python train.py --d_mlp=256 --activation="swiglu" --norm="rmsnorm" --tie_embeddings=true --init_std_o=0.0 --weight_decay=0.012
Each number is 500 + 50 x the weight over the matrix's rms, rounded and kept within 0 to 999. Layers, rows and columns count from 0. Numbers have three digits each.

# down: layer 5 MLP down (transposed), 256x64, rms 0.237, rows 97-216, columns 32-63
# gate: layer 5 MLP gate, 256x64, rms 0.527, rows 98-217, columns 32-63
# up: layer 5 MLP up, 256x64, rms 0.483, rows 98-217, columns 32-63
down97:547448477526527478506452467482502495415421526490540480474523511497455554499541508559577508533504
gate98:598536498487466526487494562476512378542428573526489541554513479435523525532456496490504612507507
up98:470475555506509492561482577474514497531504467513509517575481445572513518496429520482520497440504
down98:498524447507451470468527536448416541450582558553445476424476549512407498512475535516476614449469
gate99:527433430455500520478558521529474545419512504506481475515395482427495473463485437455441512494434
up99:528471477532507607604566448436530519432500568564486488512488545449434507493522465489550528531520
down99:529404526561498506569457524514563509475558504498520463450543601505524406481563528491486493479510
gate100:525497502541510439554548541343494490508584532514532412474440503504417525437564466462498467468589
up100:543439491450539526552516524535542464446544502501462481449572530431496471490504463471472479494520
down100:541505481531520504585531423380629526474500492464519502441482492446519494470400431499464492558491
gate101:488461500455529449424605496507467424472468458477486468524514587594524521520532454520481566480454
up101:481493556463580552472517433500457434566476559469517549450584496367431542501511582463493497436500
down101:490546520453546518470491506492469566467436491521445403479537471499508519556519560492534475462601
gate102:496508476578421452574595425570540503428530531484548480610514521522583480506394387421407475547454
up102:532491645471484457528467497469453457516403490501525548560421597411510542475540485446624518509547
down102:519452490528537476471472549483509498580566477415482490540580385464507572580470473564502523492521
gate103:544499479512495497418388529488558478529566486491530453476623544466546505551441533492466418489510
up103:476419539516503577492406547479489463505438558512466534472500504458524494513445496446491499490488
down103:578548529510425523555491448495500505525352482521517660597483577444532588529529481524520524500372
gate104:514484562508409539405491569510480533552459493406567452536436489534525459565574442442488492505595
up104:430550593477587461448428550478521471471615450494401522558521469532513562546486586460426525531568
down104:452409363558490513486468495498544515444631492486551505443505481438433436473564537546435557502508
gate105:536435485524502479507560546493503523581451511488409490583528452566656455423461557480467580525570
up105:515549468519396510473552464503487450489405706525497495516591471537477467507458457497542575457395
down105:360437497492486516534321410468469500584580570386486385412412462507466464420541510508484545487541
gate106:500513558482524531506498516530479419493424497438583517507506485558476392435568511445557612463599
up106:385455479490557552527543460505404558431509404422515561582461567460536454487517531432472467610548
down106:443461491500469526460476533547515453445532562501421467472516472443518475608664349502476546489514
gate107:451525497601548458468457588479601577541599529455608488513532489519550522442483513515483489474548
up107:482528548455569503553449398535543523408549536519541433543572476484588482423527496514406540475479
down107:471552594515401583540513549579526549605590496490477379396534493541579466499461486561542482570596
gate108:433502551513472495488555513611438558605525491535507538592485503426432417496571462549482521420618
up108:482511500480391493441439517588464475496458477484548603455601589460501494462527514597451596526505
down108:444466500453473585505437532417455467537549428511449529497501552507454496559569516461565485459520
gate109:535536533573519442439582468507505574471400430465448441499520558533488466510573582482418572526485
up109:502491511585434448490467498427481529464537594526603519530473458536468459520497511517534479508459
down109:513543435463464500589489531516564509518497495563482545401479450472489428572459481537464473479474
gate110:481411526359580426549594506468549500510566468530508447512472512579501522462475470489501448496406
up110:557503485537476441467503516454512501481437390494510493570498543486446470532568526465503410490607
down110:498531507510466492475412408428454487511497571605515551515526411470449534474544570506565511506484
gate111:490496425490555538497537506496493440500447549535525484587456491537367562499395483502564484520579
up111:506475532511462514566479381450428459548539554464519624444480506416464508513489475508414375448517
down111:438539438467471484503450519425483519436456453528538480456541513566541492480442436608583544449489
gate112:430468472539491542398498471553436466492468564528527552550618562459491486482442591513544486496538
up112:510417517429560478412472502536514581524495445400500468454610530504467516521499458458441454503459
down112:392519541468494561499444540448392567497555478507490492596465481599461578491519541435536471450504
gate113:550485439507493494457515475481493537558522541587517471560587431509493471494563541571492502508567
up113:480500433423543532516512480475485478465587453457593585525446466463448485526437496487398485471442
down113:515506408484601414396569526431553490529481410485547471538530406509507502473468565471510390516550
gate114:539522590511462482495487566538416503537441479498554473448467516455560474593484525486435448473497
up114:588497509487484503560559520519513515525413484506494467444478485515399473533540525526401530529503
down114:474427520451460511549473483445539453542464530534483505529537497510578522483447508469502435457426
gate115:498543496494451451547512579494495463495549503389508575528540510476526502519491525556502532563522
up115:590542498519445467510476467566527473416452562468523484485540440455493471445532526511503494552514
down115:512472510497440479464502465541476525525503558493480576476483531509488544531517465526479497652425
gate116:514501535534466466515466521482540583476515554480539388483500518567529488537493502498505452535467
up116:506511460592486457456471561408519474553502449456485443482426544535530555475468519436531511564483
down116:534456476546493476525485475494511505457506594503465548520559563494455466557525555487474468486481
gate117:492406555553573569552541457541533550554481452413463510509435478438520576508413529537536524493507
up117:540435442512447449465506476504505434412502543520454450471502555520547530520438423537484461506467
down117:506547531465535500491449537477449441478484502595466510443454435446566547536547516455540482547557
gate118:497485534484487530437500482418541520626485448561514444612569514522580481458499525611465563498499
up118:548616473479512563539419474492543511505527505544487519468528425451437451434539507515532481616563
down118:495523480527513424481445437487400502443488529469569558557508434481471468571523496486516546425507
gate119:439425438515434579537539514415521575533531419484506417436480640470530449455492572474527505469495
up119:553529358506485506448506521490489544483594445538470521496559486521551478489551513492537517485467
down119:598609523440430492501530350472543460394446466413471614531519491488515493544518580427474494517522
gate120:567514484567548603577496498413478487464471543435531453542517473506528566546501521556487424520508
up120:476456502493471488515492519507484492453569550553496407487538478489459602473540441443519456549487
down120:516486556470512492518516511598492569493481446538469530472461470523529489508489461472518545535525
gate121:574494563528606470555500492401524537546460445547491609559538574460448542557402535495579540565555
up121:543522505519477399506462477442601474538427509554564477554471467610471569597530460481545461551557
down121:411491466505445346477539431482478478435480535518522458553542517409515438435581499476526437494488
gate122:562402578476486512501469496506552560535460479545614565462432486436518486541498524471434422472439
up122:454524465410431530528515626424432511511502389546404546455494533462490488529482442559402482478554
down122:597464509559523574476491519495532480499551507488515502542540432406517556470488535507506465431409
gate123:490479475487502468548605526476507498471557492507513529456466456445520520508483494506517439410418
up123:558536488507579554548535505435509556507488521399499524485536474377590464452415576580462485512458
down123:542479481579376516535455471508413452519522586477486479416475515496508528601502441564486416487469
gate124:467489558485546484435557539520573550448531518532465449538507488484538474501375453496527578512464
up124:536453475595577482532471475578509510518485529459439524573473442588486466592561455466551425485612
down124:609545336515490479452531419514549600535485434558504516534567557387438487598469498584461492564519
gate125:488496426525456434537527415491521496487468582489522553547446447494523488495505483556587518494479
up125:441461513501488595494502473503563493489513464479405438484467487525484521509506559491445520404505
down125:424427490453492462501485561500541560451502474439502429592492470438553475500483505510430507390503
gate126:519435520504544454508484535495522510437460561532487458538526505541522454508518469571474583501504
up126:518544467514488490440510578514398431513493502488517542542466530541478480495495572476473483550513
down126:502453434522431470525476450416594548478473515432532471486590525533550424512496490511534515494471
gate127:539494522583494482428508496603477516467508578543631522610471484460460543448447481505474499524545
up127:521559464527495510516416499444546577618446406407493445540570546570423495454425438555491541433476
down127:501510489550431531461482545498481527505514459507457431438557528514562486448463410442419508471461
gate128:517411515550465475479540384550530422437446512536465483523485387540583480497443505484498506479442
up128:446480553554511494505491567452465531545605506493446481432485535493532540520514515579410590422498
down128:531505542465541477496539504529426468547506518475518496492567543383489453435579416449570511541584
gate129:510393588538412502485491417420589501454470523446563495466570558518473501487559520486485471514439
up129:461498519521495516558585526522464446563532466489533554501516542516489452495472598591546471499539
down129:506495533431480447460526452561547477555529553456557521558415572484497506497500461468577509569487
gate130:548518560523409578559576603490573503524489464585545619503544453492466449502475496539504496548475
up130:551500549598576573512517503519481540485510504477614478519547479590515510468478433453461554479482
down130:523472493549506588418473532340509556462493497626470456550542513478511528583477546408576511512542
gate131:533528468502488592476492424593500518507426507498566408615509512569491440576426506547523440484473
up131:500501441499554531332556513567439478504504524589548480493547498524542679443424482452533509421492
down131:549523341534532447532485486522550444484508477502501560516502565558448521516526471562442403587451
gate132:478498508390523532450532508372569411531548502452539536415510444540458450497493454609496548574545
up132:438497582448480551432518578570429472485356516572455427519489501505471506552493553547504551438413
down132:594578558536462592471556480455475494614466468515575463570471460554541459569481536572530511536431
gate133:533448453508514493607475449476539442438416552530464499515517583434551513483499502487400538452489
up133:467502438396476475547539543506532537464386445595471418510495521478452440592428447488437518447460
down133:508585514440549567460505478552490588473519512544505572468529543569532534581601471482524497531480
gate134:454524456512520452474449506492528457443518507490491535574495532476501532480476485504492511496520
up134:423518517404486501454559511467493468489492518489531531532528601491515478494555451476578561533482
down134:502450529503498517440506513453461496505500580442492563494483510501508543550508483561505429494543
gate135:477472472453512488546553395469535497556421520506489531439521592464550500475475548510554457520547
up135:454541516527454488517548489552493503554459543465550518466430444458512538475479548467573561426453
down135:518535480439362467555483481470396474465500509452456500508526541528544432494606499564474599556504
gate136:494486465449390522461541539536520480572548484528536507564509413483465374485410421618492480485468
up136:535549468511417522512541485474517671519525381553463389551535525606498551453430540458529558529521
down136:555405425504534458429485504518555521478494550441490544479526437409438398464568497521384530441583
gate137:531476486483500454570489409465572520461485538572568529515572472481526476481451431531531516499482
up137:430534508456524485508519554499422467539458410442446431379437478490465453490560557444531488448529
down137:559498539541511477501520469459524512433498445417559474401470494498557481529527439488508492437482
gate138:498461533650462535501555586434522598536524552522554447490446456501493494492484535376446516531483
up138:534495504494394504482505534470462411431500559552506511512582437494516524514511461540474473438482
down138:566521486489582506477471511419615521520445387496537547478554507496459524569478434505542538598583
gate139:414518533486460518450563524397539496550460609590462461454494494490469573534469669569515529452503
up139:370549633488490482476492602575511489491505455472497582468481544487427355459435566505523496547429
down139:569507429539507563509481425479536519459508466455621472553438449441493509475562498434521527538514
gate140:597460574604532498480520468439509559468522383584611504558474564514584566574582572437539445556596
up140:473550525547490505557508526612484540483509550506390516464559514546550400503503487547549478484448
down140:547488474551491468486546487447535610533521425509564481481502524412491586494531505417521499483531
gate141:440436363426480685486534518532496486478372465519509552522446530421511452487578529582569573504492
up141:461469568544513494588518486466531562480466472529505480526554468561510511467487501483408441591470
down141:371504476512481432402425491546465537489489529510409491408550539500537592434504521452560601454553
gate142:549438436527439468474508495472546581578488405526479481487410564463582481468377509411432530417483
up142:508505500606384421473479540569461408499471562537537499423463561471473465454426493519417484484533
down142:561464393512457542544439549469442558417502512397513541457527485481460541449508495506547413498585
gate143:503435432442556573492566384555527563476441447430559528497507536461580448473508521408499540447556
up143:486465611491498495584471456494480580568497621474429457580519478501575434546531559526493455464460
down143:486469447561510368490472480569557473450444625457477526443525510453536552453400539513545598604440
gate144:395417494489507420452531491446438495584481475456593479429533571497598432534461524484598504473560
up144:620459521457513452470625492561462459567510483503477500417659522564591548586451485441490489567532
down144:565455616428507477522547450486467478582524500475517439525459440528553401434571592497511574438472
gate145:491504490507500502524500499499525542454511489595502470498449522374489576493493519554473465504508
up145:533542482507479509491570543491512523442468493488511523533539514479527495516416544553435429466523
down145:483501509534451551516451510513503542425512567493549501439440526470524466526603443485599572568453
gate146:537491514529525442440486504497515537481516502504539472470574575397537506517497456548536483566517
up146:529443510438514466563550570535602516528436428471502506480519449558479483497447419475544575575473
down146:492487517519479499496475547558492517506540596479591467486522516445480529459484529564479426467583
gate147:420426513527483554495529480457502439447513563443542482578569584486526519511529502482491413478484
up147:509578478531457529533502537497515517538497573592423504475527495570527490486476582521443568511538
down147:571614441479509478530507524550483501509476426512440477487453506467484464424432560409503586518461
gate148:573496509521535514444485380533475460465513473521533461494521627469445468389497506545499494436536
up148:558463436580512489507543523460527566501581490509528514454522477514449508462479579401472530562508
down148:576526558486576557484518435420513461533515504477568490480467559483465508473453480505618445483375
gate149:444379512558522448442472575604614522459518456468495524551476477510483554452593547431528549465517
up149:458591548521554469467495547537434521546454479471478528547539468504537539451506508431426504461498
down149:521480481406546532577576460522480453473443555479491528499437386471533450454521409443587516428519
gate150:387485431537548514500441507635530555385452428503557528479619691473493477486383487467428506466568
up150:520493475410532507431487594491411479485514431448462585551412564346505503420544430477561420553453
down150:489449631467482568434496392437552523464520506652447544559500488540471590581556429465519549506508
gate151:537461508616481499554485455512432466477415562477476543521463423473532448539405568416526477538465
up151:524487475413517414491491488504532535540434566494559524511497436511493477568486439512419546560574
down151:419472470426549592495592579591475587547525466503619471549513535377472511488554595457503431385500
gate152:459436491523495489417539478372487495495498517494435432470496578527529487506477459525466412489522
up152:467526486506498428463567471585514509401477646474545493525499552454511533462540562479532449540488
down152:544516474519458482542501563553510472495507480518475455497468600518513438531489448508490586483486
gate153:551509590488442472491488511397587505512558475494532475589609559490506492473520553513494459512536
up153:493510534485508495464554476431518595450511498536527440531541498521488587542440466459568466437437
down153:447481401507448495485504458459520459556488535487523502451568490485486536480483448467555514462525
gate154:499532450482577428572522445497489479475502420497430532542482491571481547483385530445560604497531
up154:487567618611563395483532450534497486495461540491470472603473480517518528551493500587464473483524
down154:474503525506462460428510464575569439492498549499410448510556533521512492518513459607555548543467
gate155:545437461461505511524497441531530528517510548490504529485441551471534504512520511512502528460584
up155:486460486446535449569483519468481520499522533487579448455535510544459515499508502520472511573431
down155:513533509423447447489486464508514543458478519515597418518516476485535517490420524404475461498610
gate156:537493604515441506474558589579471454524442407436493536585421531535517396545417517532625506489401
up156:528533467564518560461501513534564471533473591441512529536456446619511527387441422546568514545422
down156:428393623451446472448478495494501424499402523523554526540524637531593421524508577510611566473484
gate157:494471453503520408429545527443481497491547532495535584494517478574549541417486534467514481507505
up157:531525514538452508508499483614450477443464514502509521459426491446480432530475563482506479513526
down157:484559466497541494455544525499510515472484489498499442602490510461536536386454444549564493512560
gate158:461411492590624472508497463518533563524511557430490577590545438539514401525488500479523525449488
up158:499517497491475452482500514500444448501561489437494504458390446506427412498383444470466528505499
down158:464401549542511596455512502509541433447459577500464545552549437515572464510526511517525467503464
gate159:431465539552529541490602517540564593496442499493585437500412497496549483508517457515489560498425
up159:522594499526485531497540482407559503558608488520456403419487490382512564438465518516476487569544
down159:543374451535424510480423484455577480526556516528518469431500529549453523516503413503563442550547
gate160:478468404500471556526521517512540502519458571416521474540388517495528356402492423462429530561593
up160:508552544504579578467542494544492488447578467487424530474495540424586467424448483534481435533475
down160:378520427561529434500479463547466393433492541541470535480558541525500522474521474445504561539462
gate161:470474540462486477489554489520450449514534534483497547478564493561556530509466485509616455419538
up161:427474522569596463515535548485509541491505513598489488452532507522464500538478495582476498624464
down161:495463544486460486511521457472490457578460538470511407496493501466476562449486495513525460407497
gate162:538491500396513606425448519581601548558572496538557456535414525448474441507534553518488574432538
up162:475502537537550534542469532461649607528430509429522498431460577544598436498452551492497525534528
down162:527356602493464497431501569504570437493499546548457442388476473440445552547538585523466512475553
gate163:572518446476407448405452472514641501463521499564580537498530617457499497466522521537517499431416
up163:536530461557456466402434479453528508440532468562610449448530535554529520455475466461561542467512
down163:497537497466521437397450500483491502426470505542467502436536520562435400513509449450470581456475
gate164:459477448526500483491483539498558516444572589440508496532450484436431474525514587469500460412483
up164:584461464573531465531582558476561555480537535499470502454484478526567570539508502545476480427499
down164:529512507463569574517510497471466482487402442480486519470479557496468467465475482474488543496543
gate165:618460463512498484463483419485465552443469475499554490520488504468564479435546577446478519536643
up165:509444459577532512507499500414416521449556469526495429523554462572460504510515531525524559365602
down165:446512450466575595526515565561550440510520357515486533443480518571514570512508492527484453428500
gate166:396402481613534530481483596519532488476489581571546492558436444551481486500465604481535508415539
up166:490457488553507487596549479443460474507499539468484577537534464483643490445535463439518518545428
down166:415567444483543538391481550530530595481474575529480474548521597541432412485428479552565530504532
gate167:559498455482549616489457426544532543533427386598521550563480558484577467493496462468459512471472
up167:495509578468466495594577521508506606516498491519474568543514530407510442567504555452451481553559
down167:469474499508526393490573529458511530518534583535571575569491519412498473564568567459465485489536
gate168:485493595530493522518462590436480515513501498494531571495501486470530497545500473562518553546444
up168:415582468493518419550414482470390521515536485540521531576586576494527483457467510500413485475499
down168:494399465423552511456500467563561499545456457484441444443481511572470492503479498464463545490515
gate169:496424391583546622548415560490437514614466421476567430452457566444513547470423471542549515493510
up169:308469516540424569454548464500448568492466523457522471564520527526538479578623552457449470498526
down169:500516506516548523556607484481430594518508465509468457485547514535524550502455533520475519444498
gate170:428491527618504564529490442463438550474454488477506395597457537579503515539513545380545572423569
up170:567567551400523504526535573445508501456417518505456558580507503511536563481531507360492484553508
down170:546490553512547458434569594645524513476390518473568508458372602446581550476532488433396482516533
gate171:533452542479495501442538447474499480506518610451548563555529412446632492513460437485594486516498
up171:536574466547516487608525600492518586573510491507596447507491396400452577555421545451419400553500
down171:543578416452543416505518432522517485552447513470477549447439495488542424462474567562434513521506
gate172:531493474458557516487499516502536545533604501495526517510452500488460516553555381475464594482523
up172:607554524546433501456491520479466462517572481516491553574543548474426506510411535533581462511497
down172:457566587486443471522535539508491488526417487514431498497537441545490497525510565503509531456611
gate173:619470509568516541466532506436539615538498499452554389467481500541459530468430548457536454559513
up173:516501495473532516407533513528482418476481450568479504512539452529477499548593497518441558562499
down173:464540390517459540579593533445448507537551357508502546467560531495511468540472479438509516568566
gate174:506514528462475490548565522519552396569628432554446418495522523643457447492433461477464504397499
up174:490525422540495443573479488536386499529425466447463518541530462459493557482476432513523558540590
down174:454434528509563515510488490474534457462484536517539397482498448406352495541477516514514500403506
gate175:473483475605414531432561404475575525567503477545551473542516527586482432488504488499453515657504
up175:459544602505463540476516525457458462452558415527473421555521665456539495493371461472435507466473
down175:521520498435490475499521483499499544558472506490441522502464454488529545517482530451480393466639
gate176:491431604565387473480579505481498521493529428494471414630494442476459495551435521489538553525504
up176:524483424507513436464583394506462491554536549507600565481496406484564439601633426519454587567543
down176:525474571509419497504558555563538564496507520465585485556470504398467400488479499409469491523548
gate177:591510470550577522454513521511426540514428516522531558545485533416475490454483459384540468502561
up177:498434520530502586557526455513568507566542432533496512546530411424429514551537449447547522585471
down177:424382526529526445483493580483552449519486449461555529373541507453519514475416394504549441482479
gate178:406455482492452478468591455585514502622522531528416414537483569464490570509485518450531577541505
up178:647373571541485557462453518478480381443499534532476516412518533576571515475528485544486491427517
down178:568471501471456492539518445426557514544528507500555473532414483462469508479411487529588558546429
gate179:495505520534564525512536547518460553434442520464464464502493531444517517481438501481503534528459
up179:525509511513458568475613485431449491524511622434581571515580586462528540587536493643369449466560
down179:457504515502500492529482600549510466503453444520491437488433450532490450478479510469547551518509
gate180:437551389531553451492522512484470469615585549490500517530575477572466475570530534573577581527548
up180:509436395498534413466479540517481374512455541526505498359356547535546520477459442539488512513580
down180:551574564518384375541479506526482437451470535621415451508537447469568523575480521539434495515483
gate181:524537540565595479490486613482464459507454579539585439531504481496612537562517523562511570539529
up181:580581468535462506423592467430466570436538534472546476463452453502515507520408460474486465512415
down181:567437577437492467477495446438461414526490451541460392479525566506479453524617504500427587505439
gate182:502512545388534518488485514473568556486480506472600517556587538598506464480541527476488581574447
up182:430492615542602420470541548481492512530538529484459486523531500513440496477531411566545431548601
down182:536473535483458522564531445481483458515489516491501447540431493451460438408584537418549522587399
gate183:500526580634509454471498446571482478474526482517568474576505453578559388524431511544544431472480
up183:488438438541552467427469522484500563524529453559544541464476476478520451544427413534473568482533
down183:457478471449467462460483443556463442578512479438450483427596469517525497484584511534467538457567
gate184:499426472497560544484465499505483476509575579509536509522521421477474475492503464521496464377544
up184:496470518508472557505498515446470507524488383477417572493436478485548455532442460576417518487528
down184:552490540497494517452470452490459470492579529498569547562527493470449530512491498481575482449529
gate185:486537508491553395450484471487450450544504492522525468470567412436523560548485469515429516470515
up185:396489441506560550467493534494497579532547512491470582454539474536393527413411561520513410563590
down185:480515493510517463451482563590465398490477561549442457556440443514480599494431553508505454473484
gate186:517508495536594553428522554462402461514450555507484486533427466461488493465462588483567468589580
up186:533386454585420498465460356481490469459638548485560473544593524456536482575546475517499477521496
down186:468541515523519541534534525562470521488445469471444524518510486466523482455556537470499527498451
gate187:544460545436514522573493478468511497529511537524631485463477511492588497502400501523573493446497
up187:562510375393545577488488540486436448478520539501506521624442521518374492539494534457444454482528
down187:501470518480542554356556486458493576470508501453427552546514523444458491538561490447510540541557
gate188:509575487507470445554540525492537525585578386479518575471534445608509478470525525426499575445445
up188:505547474504509532517532496537461496402425540454475407603445477516514478550492454460536366542433
down188:457495537437490580519532471463533457564542578483431529475526400464524517498482493595527583496540
gate189:511451365508415460474484512494598591510495423463450428466548472499501519540510429483404499459485
up189:496493558542396524485498505486514438461510554537500516488514488474592512486545571507562486450362
down189:439534521495508543528527463503510482567497494557471526546430529485528456499490544458504494622583
gate190:403523567508452442417457495458463480568501502472493479507535493503615472480493499511437501517493
up190:456545482539553551538482524551478433488566447468472521528581481528524465478503419526583449445484
down190:502447531481489426414462522461494500506435527527585480511593514512536399489471545509455571432538
gate191:506554441435512381423549587456529481497475430454448568480439439533546485538461591538484535505527
up191:418476514532522447516541400550518540542541587607523419417493407566460476528480553534496487469568
down191:393585507447510519508521559467496494500453527593478450475508448560474534551473481489480433472517
gate192:554377539419492490511560525425488534545554484502494483458509546520553415509547552564546596480517
up192:472584572524503438483486516452447380470454565416498529479452493538431444476507464470563448456548
down192:463370513494514493543382448518571479496518507445508553464444524504496523511592494558540570490577
gate193:511444471485532498503482500545457476444447528533494458475542557527558537510488539515519474539481
up193:479470506531466566490493464481458542543525545484533488501493500467518493554505468517533430484514
down193:496518504508467482486455534530468497480533499523470503487430464453452474522522485482475512586510
gate194:456414570508576494443551468550515425492405532517560496584568480467526432486512588557456505504542
up194:449558534541578489535439603528454428493504560525460498518433550556471511459553507423476574476553
down194:606486476506449513529527457610539473501526492524547562650451461468567576531558566532459539568425
gate195:476507441533599471475559454538551477414464496541559556558554481516483459599498532464438515546558
up195:482493572490496535512509529590568418446417478642543452575538491425470543457636472369466503484514
down195:507522429539542470509466494494524452485521466438463410501505569565491499425423526542492508495417
gate196:464499483420467563444563445434537535562501408466525418525551523531423527451587464425430502500550
up196:420410525606586394524515508400504454640496532482530500439464532583501484556525477472549515452573
down196:424457437451520505546527503403494519548532469489484530500494470472437538466409506457461529502466
gate197:581504584501491499523624560625504362484514394452570458523409604577507438522441423371472584544581
up197:488550429562568509450574441506507546451560502449462620489554485478536501529540481547603590486570
down197:564533499442480578514588418467610513557435539552421496552571455469525423468554481510430493528446
gate198:554488571499432475408556519546560518500476492391623510484489558452477503424544512561463562445597
up198:456559511538490541524486438492532412580492590592485645494529524572436443606528482406543470421562
down198:488490427537576497454536461543498472522515487422510544533460582455518484465544505524510565446531
gate199:450392472529531622523529515506504420544592503491579492578561590528557454418423461491466506472437
up199:535485431467458520474520495497537388407514502477486550604471459605578545530428460536439486565536
down199:601437465544477494400525492449500515396573489540525532581548478550561523510500390465629551469434
gate200:486546557472486491529508494430539483430437496472479512593458536624437455485415526431571458580572
up200:463407541492574507553507457479506433513480514452515523453534454572520559537528433463527476540470
down200:481492506531514544461553544483471527515507497458514472545463511442431486462506508512493539413480
gate201:500423504542512527455505633508506577500492449584560470494557598515529411493438426425483464572610
up201:451457443503437460461448502475455431457485573525589532511488504518536445521505504487456477533542
down201:410408451451477478554573434475585505456467478445442537396482564457475498477481460647483528560398
gate202:547448457482522517504518488511516473497538514447505518601524533439544458466520538491455460528497
up202:513482469506447484623440488423543493532438521462528498527513534465583505509539574489444432480505
down202:592435510518542529470512466484570488529471607491502561511466458427527476432540449481448540631517
gate203:543482450521458586534467462477619522601552461545586512393516459493494537541510509506502496456471
up203:552486506534369488356517483538527381418555459435530526568525456477499475496495480479519437444456
down203:593514588565573390491493483540480506463460505512523479501514478534521487583439533474478511578539
gate204:449524468471479509481503584494533466599515565401573483467580465484540420474428509407552545440533
up204:514495460438444450496564598459486517486504548420545514485526523458513462547554569530452439474465
down204:495562489501572587459440525532493543501619568568447540514498474618442443511423617493536537463548
gate205:520541527535495345495435549537571543476538406623527408445446423422543507517483461509458527493585
up205:459481482569571473507491442507505489502496576531546595501526538572495500452547413520495480518479
down205:539432470438497550461444453447536565503555514576510508450452454504487562485514599514487522562433
gate206:485435499467585443524447485496520490498519428497443499550492484542507477492452429490390560498633
up206:530516555445493455547575530503457558524563476473483491526540564444444512563483524508386522599571
down206:432564530528448526494513546518454482470528527500599485504500584589492505521498618532525486410538
gate207:530494541434512505428555500482504443512478424513447418515532481508376366536495497449363528517480
up207:416658491439511515483510654488514543520416439528507339472492392540567414496501500432622453490490
down207:548463604504596559492446512530521488549525554537455620459448501478477518505528549549371503522497
gate208:464451429576470516557498492510478547530513581482524537504515487371579485598457524566460536521533
up208:628591463542589567469519464506434531579518490498496563456528600484569529517468502515477483522520
down208:455486584487507589448459543519442475454520500511454614518415480564523545540571540452427486432538
gate209:495567580513418535440531493510508473489530598563481466540501577500536490528367523508480528494508
up209:525519477471456495492462545471626503436448576611548452457557565550479437577523590494589516515467
down209:492370492529503489538528446447464431494538536427445509494502495426505553483501444477428556503500
gate210:480482524475531450543534556473496495495452410452432479581523525465551558442405416424505490576484
up210:497432589473526462432476557603590525457468487521544511519425509613575534488462503462587599504575
down210:576531478479459534481496475488479623470543487487473420518506490490512464409530562537608446548448
gate211:567410477499477468475508428432547593533479492590484454480561596462475483408508613520488516546451
up211:483552525527582397427450421488498459493515537438515496503507443529558482517449512499480402534606
down211:411461540575451493526533565554477438553508492555534365440548526496572401505435485525551530519411
gate212:466495434487486476540476532482522494495598492436538593520497523490486513567418517438535505514461
up212:491504505451457527496523521457484459538493523538554469519469455465470556529522441533456542483477
down212:474525457523493481534502538547484526543438452514527445508546514472507485486557552479500551487533
gate213:476527525479525542472491587578575429570479509556487456554535466451505496518498526453406545500525
up213:522484495522443467453546562449443549461474479452517558533451403534397545444542436547573455490385
down213:443509587431493503544516497533532482517525473558430508516452543427566499474467520551483539420457
gate214:512517497546490572475575502413457432514520551503534491592496534521524519487459522519448542443464
up214:513469494541526407543463555460516467483511539416481544460591520432468520598430428492477477477547
down214:505573500425491462538481490569507520512515435537469531516452501503511469511549567503467554545513
gate215:446440531546486474442541534429549482440522443451478452434559580573521473510494540500473443501507
up215:522558515534537449512475472447474537579571479467538449472473557559462474497485482536483440471456
down215:513516411485541506494514505478450535533464488495532425587529483534503517440413490514576435439423
gate216:467505451550429496406424503483467520559533473484534385585580538445447473461377517444475466481487
up216:617534428501531460463513462476416477548459508439547508548469495579499526491557503575493475481619
down216:470510488513523485497543441441489489515553489477466503420473427505493572506539457437468407506480
gate217:433563427490509565483590457425506494456591497611461449503567412496520428467440473491467501549512
up217:465593473550513521529631466530495490458515585505409506392508512524475502463485612534481475460506